Weights of a small transformer language model.
Size: 23 layers, MLP 512 GeGLU, vocabulary 4096, 11.5M parameters.
Each number is 128 + 32 x the weight over its row's rms, rounded and kept within 0 to 255. Layers, rows and columns count from 0. Numbers have three digits each. The size before them is the row's rms in percent of the matrix's.

# layer 11 attention value, 192x192, rms 0.0918, rows 143-176, columns 0-191
093:107096176124122189153188149143135096087171184100124160130122121120109119143214096156127198126112143094149137152089115124083106131170182183080173074125060136116094194142104136177144144118146119166142154112081141085129131090085099173091108072088177131136159119113124070075091096179130137137087142145170169138108107171053169121153168098161152154162152119164146161182124104153132103137101209119111130113066136142103120087105164149151077122145140121136100124152118178136115127112150195158116102149121137107138092132126106131150168141100132134142151105113227116150149149144134202166
097:104125138172142131159109144109127149103152188140108099057145130126102134124142112153124101160069074150165176130164062135099094198087142124165159146114155162176159118115125181138129172194101147095080132159145124111153016164129101153084150195109133102124142159167166090113149156131210082038140111073142073146118134127131115159127074170163124196134163147117118109167162111129135131122125090181094111153168144159151059105092083095101175126154108151202103153143141123112163110129106179127081127133131135125160144156118088136153165125108149091111092072141110137136103106098161100114
098:086088126121091131124095122148146123112134138167098149153140134117131110133177137130160132115120108160147111121135162177170165110169082142131153106157163127143173103080118114109136129083126173064097071133141109113050134161130126171161108137132132152148112198068085120172065075131149144135189130180193110147127151141164118156148160139097101105117106136087078119091151116165125133158050161123082134096142156087072109138104133058108070062119128133135140087105128136172099153190149112159085131197102136178142137106078178113088155150206099079123183092214139102106083152140120135163
098:141083106058102156141139124214134069174163116121092140130140114147117148078119081116064099118131143195157146102150120160114157171132113064092150113116157131114098130138109134161135134144106165149143161103145057124148149104085127169124144160107164114149052156093114114150138052083167165169155076169115160115198047148151142136113158172126115148111144192061169134157144125106091157185114112097113125167149105120119151149119156171162205141082126120086129072073099122087157124132090090096148112154144127131104147082078087126103143131113142134149162095163116175147060143108193134137
104:079172084091125111070131162162142148162123122138112123091134110138134108115048083104173112106130127113138087118092127158160161146207154165071171103115243178127151118095124087158108143122083206166099100112138102203163111176112105132089164167138160088125154132140179152128080099160142108162090127125139170179135091113145112093129070116092125138105148106177158145096091126133195125163113128099098118103143135101183206117171100166100129069162129117184128164115118095150113139151112204134099113121116131168100112094155119079068148131179129084126149149111147135161157127143148148148
093:179175202141143155148148087159092133163128195067111141124090130099126053118127120125133142120078160115117123121132119083141181106122074115155124111141086123079125158140168118167166134124112100144098110083124113093136143174167121129135173131132128161117097133123152121173110133151130110120088187119124158094090139137109136108201136181198126073095103094134118134196107141114161139142064088150185095161196176112091107118110093030147131108125142129137079125151071107141138061138121175085152167106154180150142110122169104161143153178151110116068107075148195154156089159104151076083
100:171130171093109125103151114132105164088133093151098121153116118118087147130159172083108181125173124181063145121140077104154101063101051132103117127156106078123086135081094129140087109074118101097062168140091093178186068098115138134139118125155132119095109108090124117130133129134120109099104078105145138084092166143156129126119130126121137208124107175114150188175155105154151129132144105167100115108108160059235104049113129137109191149151109102178107173157108120162194211147119121118106065150116136128143125143102137178132101152149136154101119048128109121108094136110110130082
094:148088134094134174100144131127100110139121080128121119128106140118189128113123145134164093150075134135117081184157083175110127126146160114147078147141160123198102097103184069082094089149101109129208107136104138178125119099094104109140077131147168125170084168086124094135117133077147092150114140098087143165159142126142088146117036127130141097110085145064175116141164112118158174126108206112151054107151116108128128161094172136115116123133120059136162185127120164114127140153153141093087120122100106066117145188180118189124121100043130100117121130152164132095129133166048118210
096:146164087100042177114079150171104130094144149164101114133139114079136140125137125154057120079177122160105144156138205128133154068130180082119144127155080145117124163118131142093139167165126139091127060133152150143125117091146127130084133069101090070182092090102066134088108162117120144168091132079171115059086190190132110098155209104145175078107181056132155148087144149098173170157082126160134055165126165128168118131147120131117121098152079104124141155096150131162129096157119134173157160133127128098136148152117128133110175116128155100110177140131100071119142165148127153168
094:089141110165123124141141203156112126095190136088095118121190163140122088160152156186120113129138138108105081141141122127164113080114129119127065099085109165090118091152113122138109131140062150162121174140098150112129095162081069186105015131115110171117124139133146109134116135169158089079136072104115152109204167048080135173135123112121147106129131101113108150116105107151145150162067125107124147145154110086117170120122130121076122162101136040151153100089137159179141096137226071136086118068156117115164100151120131141120110151165147195101189138162149108106082149135141148103
102:142124105119143164084153106111106098127137129164126165130177117143157128186100107123126060111158103170164192189149103188160130070105097095084140179134121116129137163221147133088104170120172217169111138110120146134183066127160140144058133150149201087108124134120142111175149121153099083087131141082147109172089135138113160118183159113063139105053128092125090195130080088166121160128121153094146113151149137145098099129131106065110112091163076088101147129188116109086089133072137143166122153091147138075091123144142099160114108124138138121118154185131152133056140132128144120105
104:163108163122151139131127125126116097105141123107131128078065117169150119158083114141128150079087106100158133158138108097117116184167127142127112140125110080160109113128189107182162178126124108117123110081110097130163146105157086054173098120084128165142151135070112194124088099105144141107152128182101126054122166077128114117097133188138096160156105120171157108112110107113086179107126192148171134125089125133146133168185133148212116197186134121135124065144087153164160096175102213159102155133083129168155078048079129172109117101115146099139098115181090172108166150113146118086
097:136154116105160136166143147118132086120130061116135151118161125153138067143173078132154104106155164055109144139107143120055179108125145046164093084120135142113096069121022120175090166098136156127155104160167110180114074145179118198123133104072145132143111112122122156155101098151116123067174130096091118122116128100151073086160105154103084130139077176135080124142146108194125206117157170130155133137103142126100135169154132088104149158123134104193152099127101095085180142159128085132118098164127139111111133170116164151125069084129090124126152101160124079193167146152117129191
094:146104110033165123173145076168126172155108135146204110122124111103135122169184174155060152176095129103088070083171090121143160129110124094145125120167139145102133149180145126127064170128127111143061181147113105201179103137154143104128115196153179108142144117109155097122135016130133093141159176115128067095158092064105116097142110115113097121093099105127105129102119127128161120122185172133137166116096060133150150086183163133126065147106085100175117105156116109102135105137109122175119147160117144097128182090128143102136118116071067128095134133142094114133144123144174176141
096:056144206138118092067143089151113109114147139127184160089158145162102119149109130115145103193131072096130143125203101104168167082176168150136149123172146162119101113135157100071108114105131197104127137167143159114114116174150109119065116200165114178153170112108127140119124159111087059151173126132135153169095182132128169098142101118134164132108189170163129177094118122179183153082090134077117103121137139114105185162173143123182113175127127099166105128168086128100144114100175099103060149147106147134180151104072090153161175162108131177115100146100123170144119160126090096145
098:114134126147140089155109116149156133134139120119141074161124142139115161159099122140104149145127111124120196110127134080124091095167102161098135129087098124135161115092104119082126122112155160131127032050153112181107123084138152191051105159086123135111138148173123058140119084091066147157175060095137125101128132109142122124145113109096099145181088149115123148223150122131067083141169147148128094130142178197108114153104115151191153115108176161081109133148207096193139137133115080151158187112160125114071147169176142110120119071104123108091143161074094108090149122113116126203
100:141146119119159175109115085126089133119070059114122112124185124139115098110181130152132103108151136078127115127123082164114100144132153094171085113115117135164089117109114133192162094135140148137152107075027117093126143100133111170120111118123150122145077095093150134113115115097188110080169126100113118168139147148149204109108121156121158073139097088171093148108121116109093086128072096134146115093151150109072164147145102115098139121148203122170171169071116076124158095111116095116113168156083178038156195078134158155113091171141165104107187138128118130192183152054118084159
103:090193110153127104124077137129097084119137128100163142109128140175175108117141097147137168094134145128135166061125145073114083163140141113135116091149065153134148109138107203116120165159146222099102121122074115108158143093088092162109153118153148103127139164148137192154108121107126157177151152178168158088138140113096165156157182062119114088174163097078120130081104097093111123169135121117163159162125119111087112195128116130117139139073107075102103188196125126157128137136172158171139118118182152118087121105076144095157081058140114094107083204132118127117170106131219165131
112:123174131176065141133074111104153081163108144132172138135157093167112129150114112142092149127120114111140144142116152171120119128170195168142182125120116194140150214068137119122105147093175140125124129099131145135091090166166095134173129135169148109105160115120103189138181142154179129145108107085142102114150041144126141107103048183144153100110179105131112114102110142135025117038102131109130149152109156064130087126178149168095117137130147131148116118110102130194132120139177112119152161097145088164153152097047193102181098171165133127154122106058095102148128106108099118158
105:171139101106071109170177101206159102145117142112126120143137177127164153098054133106067110165117099132109116144108132122161131100087091103132098137151087132156083118107112143119137095122103189077080141111120149120083135075131113151149129121141082138161058153104099113125164122194063147105100201122136171122163124153124164095134207141094108113152162059111062161106095108164090175110071145139121083111180138155061096095163092080102095112117169081122166151157097128139152060101146109160133138164100168124164159119172084125113176101142112162147121113156107157062121099148161082120
118:158139124116090138189143167130081140180102059088177107161131148199144120102053136110196089153100121112128124171151103111172122170221082141102143088180145071102152155140140157201106119090133142085132119080116082137143139176123134120177185129120144172139103152149136155139096180130103120133107128169093099109093119128138038160142093157147112145151100141112128067138100096055114162111179125099123143104119125185069161140083148123118113123151146129189176142155179197126135100146077153092138131102102152134137111112124146098123137117210102123154124162132112103167100098104096100170
121:164178148082129126113122118128108170119133137115143131133133062103049120123168131129116142136140123089127061170169123122124103122183091158148110110114158051120168163141130152121102164133089047089143155130096087094129101077129137143155163078116112108082059083132106132102053135120125118131121136133165096090078163153129159131140068100121140066203036114117173085149145122084102148102104143117101153112106140092113180141189165178188134124154136094137126196166136081125154098161074087147191185168162164130119140143095122111091185109148126145161090155097149100120090146163122117113
118:109133143140092121110102163120139164136100096168108080106154156151132082116164125116133170100084124181147138119136144117118174125151108087173110125098089159127135095121083049134142168121123104153105150080050160059097083158122122027121098087184164153119141142137132071138131108156104126149088101147153136125190089101106161124118169142146137171095129071161120145182200135082073101137141119145111172096148084092145181118113145087098087095051125117148192135155160166134163180117096112156136085115149144134180101146122143138142156137178118156110166080071109046178091127096158136152
115:115179122147078165186160074113143123165139147138154169165102118130141108130127141109107135111097121113194147137151154130079159114126063111138122173142146138095113116123190097152120172074125169151139150113101177144215102144255144093119090112126142122115183138135163154110138052197189134115173126104124123115119149171180115169142138151112146114083134111100099115164148138123152127136127121165105089114129143153144136070100157056143117130120133170154061117154127192089064099180127158108054139121059132119111095133099193110184105090159138139128161101087084173122110112164136131106
106:137154138095092110188146157166119131118102163196113083138048197183081169147144137148118144146143107141134152122158114155171131186094101108152185142077038173137109137099131125169105153112126117151123130102181164137087143158200190107189148172108172070127156114119119192204151101116122187161155180140091150089096124099184123105126141183129073113112129152100114144129141148088098113091078100112119098078141084111117109133094155123082155101113120101132146130151102150129162184104091135112125049133160150132132117117179144087084128112098098149142119093155087132106173133062112141117
109:134113115147126086118158156105050159190127154119088138104148116143154116123127099118097152138102159123085117133089128155103137109127202103100147115091090164124156044138138138107139112069111140104117216171085147133106113183163150091110104094134153140114120087123117180081151086057119117127165098068149122150114145122141184132089077112137076097083111146127118114132094148194116181185117047126120097119150119058190160140066102145162093083150159177101129143115099081074141133129078137135119162141140079071133134160189191109163116079127157143118145158122119104171088161159153119099
112:138070085131071165157161145088132129122118117078084066117108168149166172090101116169132142118180150062163082075127138106163076153207190106170139142126160093093100169115147128101140117097119192136188133099119163131120155161083054161114094080061100170116062129142105137131133114155158145122130131109111053094106109167103111135044153140171095123190119138159131144128176133151153119127121143120131143124135115055116130116117119138101111125169101119108167132158157124113076088131134192148167079125165126145147125087114143084150154131104132138082134162097206071114105161121131143194
106:137205119155133113120105146125138144122192112149105158187112099137124111136153137094103147135143101095157116138157102054143134128100186122072123075162132150151139123191134158117092123131100085194151086120091193146127102103124049136138134100140184122131064065142138100107101155121086164092093141096130084116106176160141121142131195087110096122152131138135220119154112148156170184076175170106159047126149107175125178178142185164134114100170089141149200092146067096157150157161110144112105154095141139106179142136162100149132135130096142124078099112095127078135120154154181134107
110:106102099158103150205154144173128111145221100111136108141141130122146169154162092131145047126110096209135148160143160128111142088114122119129125118079083105155105157138163095100182140166137151145129132089118074144139119116069134125111155169133080106107140106150091108081087061106096210167149150120169135126120115135126161110110116162108134133131080110123189146094147153111160133093129161114214086097123109099164158109115159137177117141143172153098131097082145123105120100112171109100063055234151145169105105099131140049129088096091101091132184140080111153110109140155108160141
104:091101128132072133129102147116123142171122126107169128133182095170145142129103081078130153156173122083127128112108172121088064167148144145131077151093091196119149176034065143110141144153114100137156097103196160116089155086128178125095136136121076150104137105178123092045165131127176148161127153076104165107119131145106184141064123153083111164182136116120153148117116074113121155111121123130173148118120124130139114113129096147127123144131124180089104069132152153089038147137153081069111111105144226120164151195142109163095168117139124161146092095128168150113111115161181146181
104:111130099135147107077141127160141128145114166116159081167115137139156163121140097151090114079129089121151143189149082166155135161106171114128120081114090069123087098162058103103039115102063098151136082119147087148160124205110162109173095157091084136073156065066099061184113101120135099132076134155119109131156114086083120094163133087119116108185167131116144123149140085158110114150131175115136162090094151133143074134090107080136111150099147098129128123134100141093144154109079151112148112120163162150110187040176165092159078127088043087113136134173099126082143128130113120129
116:119126143134148113112094077126112144170143132091097166099168158153127091199146046152128080077172068136106168093128108085129048123106085094103182101184169111157107132062127090201195126088075090102099112130173116173096140157120118153108150112150101093093115098099124134142121098214099113190129160105160130081149149144105132112098142133124100112141129142129140107112151137131108131118143118117139091123138158118075146108120119147171102083171142147120097139143220186108079122134203176128117177130140108171126121051149135120126168198120153150102094118127104144173097193122162118107
110:086154147120123111119148136183120140061152094158138078110130140187152106118143201076092133175134134125096151137149120114149152147143098109037116152106157142083089064094119129134100138132104074167121130088096151116144116077097129132149160202079090067160129102100187149155167070148101122082111108106138114142102125105158135091154160106082121168128134193209108108113148061174157067140169187119141149129199121091112163148181116201134178117142166116106136158167110122135063130112153136114148192119092117109130109184128114120100095087160149088150097107110119164098139085150144126160
113:088119109164153128158102118090141153150117152078131091193144096176102154159165074118088144146171082086113127105126112114157050113108129157127132145089140113241132169119176161166194169131122152118113088051142130088092130117122089121094069133090099116116082126083190126088186140116124164187131081146111142137103112147123122125124122141106123146172174111103082093122121110076175180158040213124057070121136115140166187177147123159155145076121131091117163153132139123146145115136108131111097137153091106131142100135086130099098122105075114161089161147155113133100141108132117155178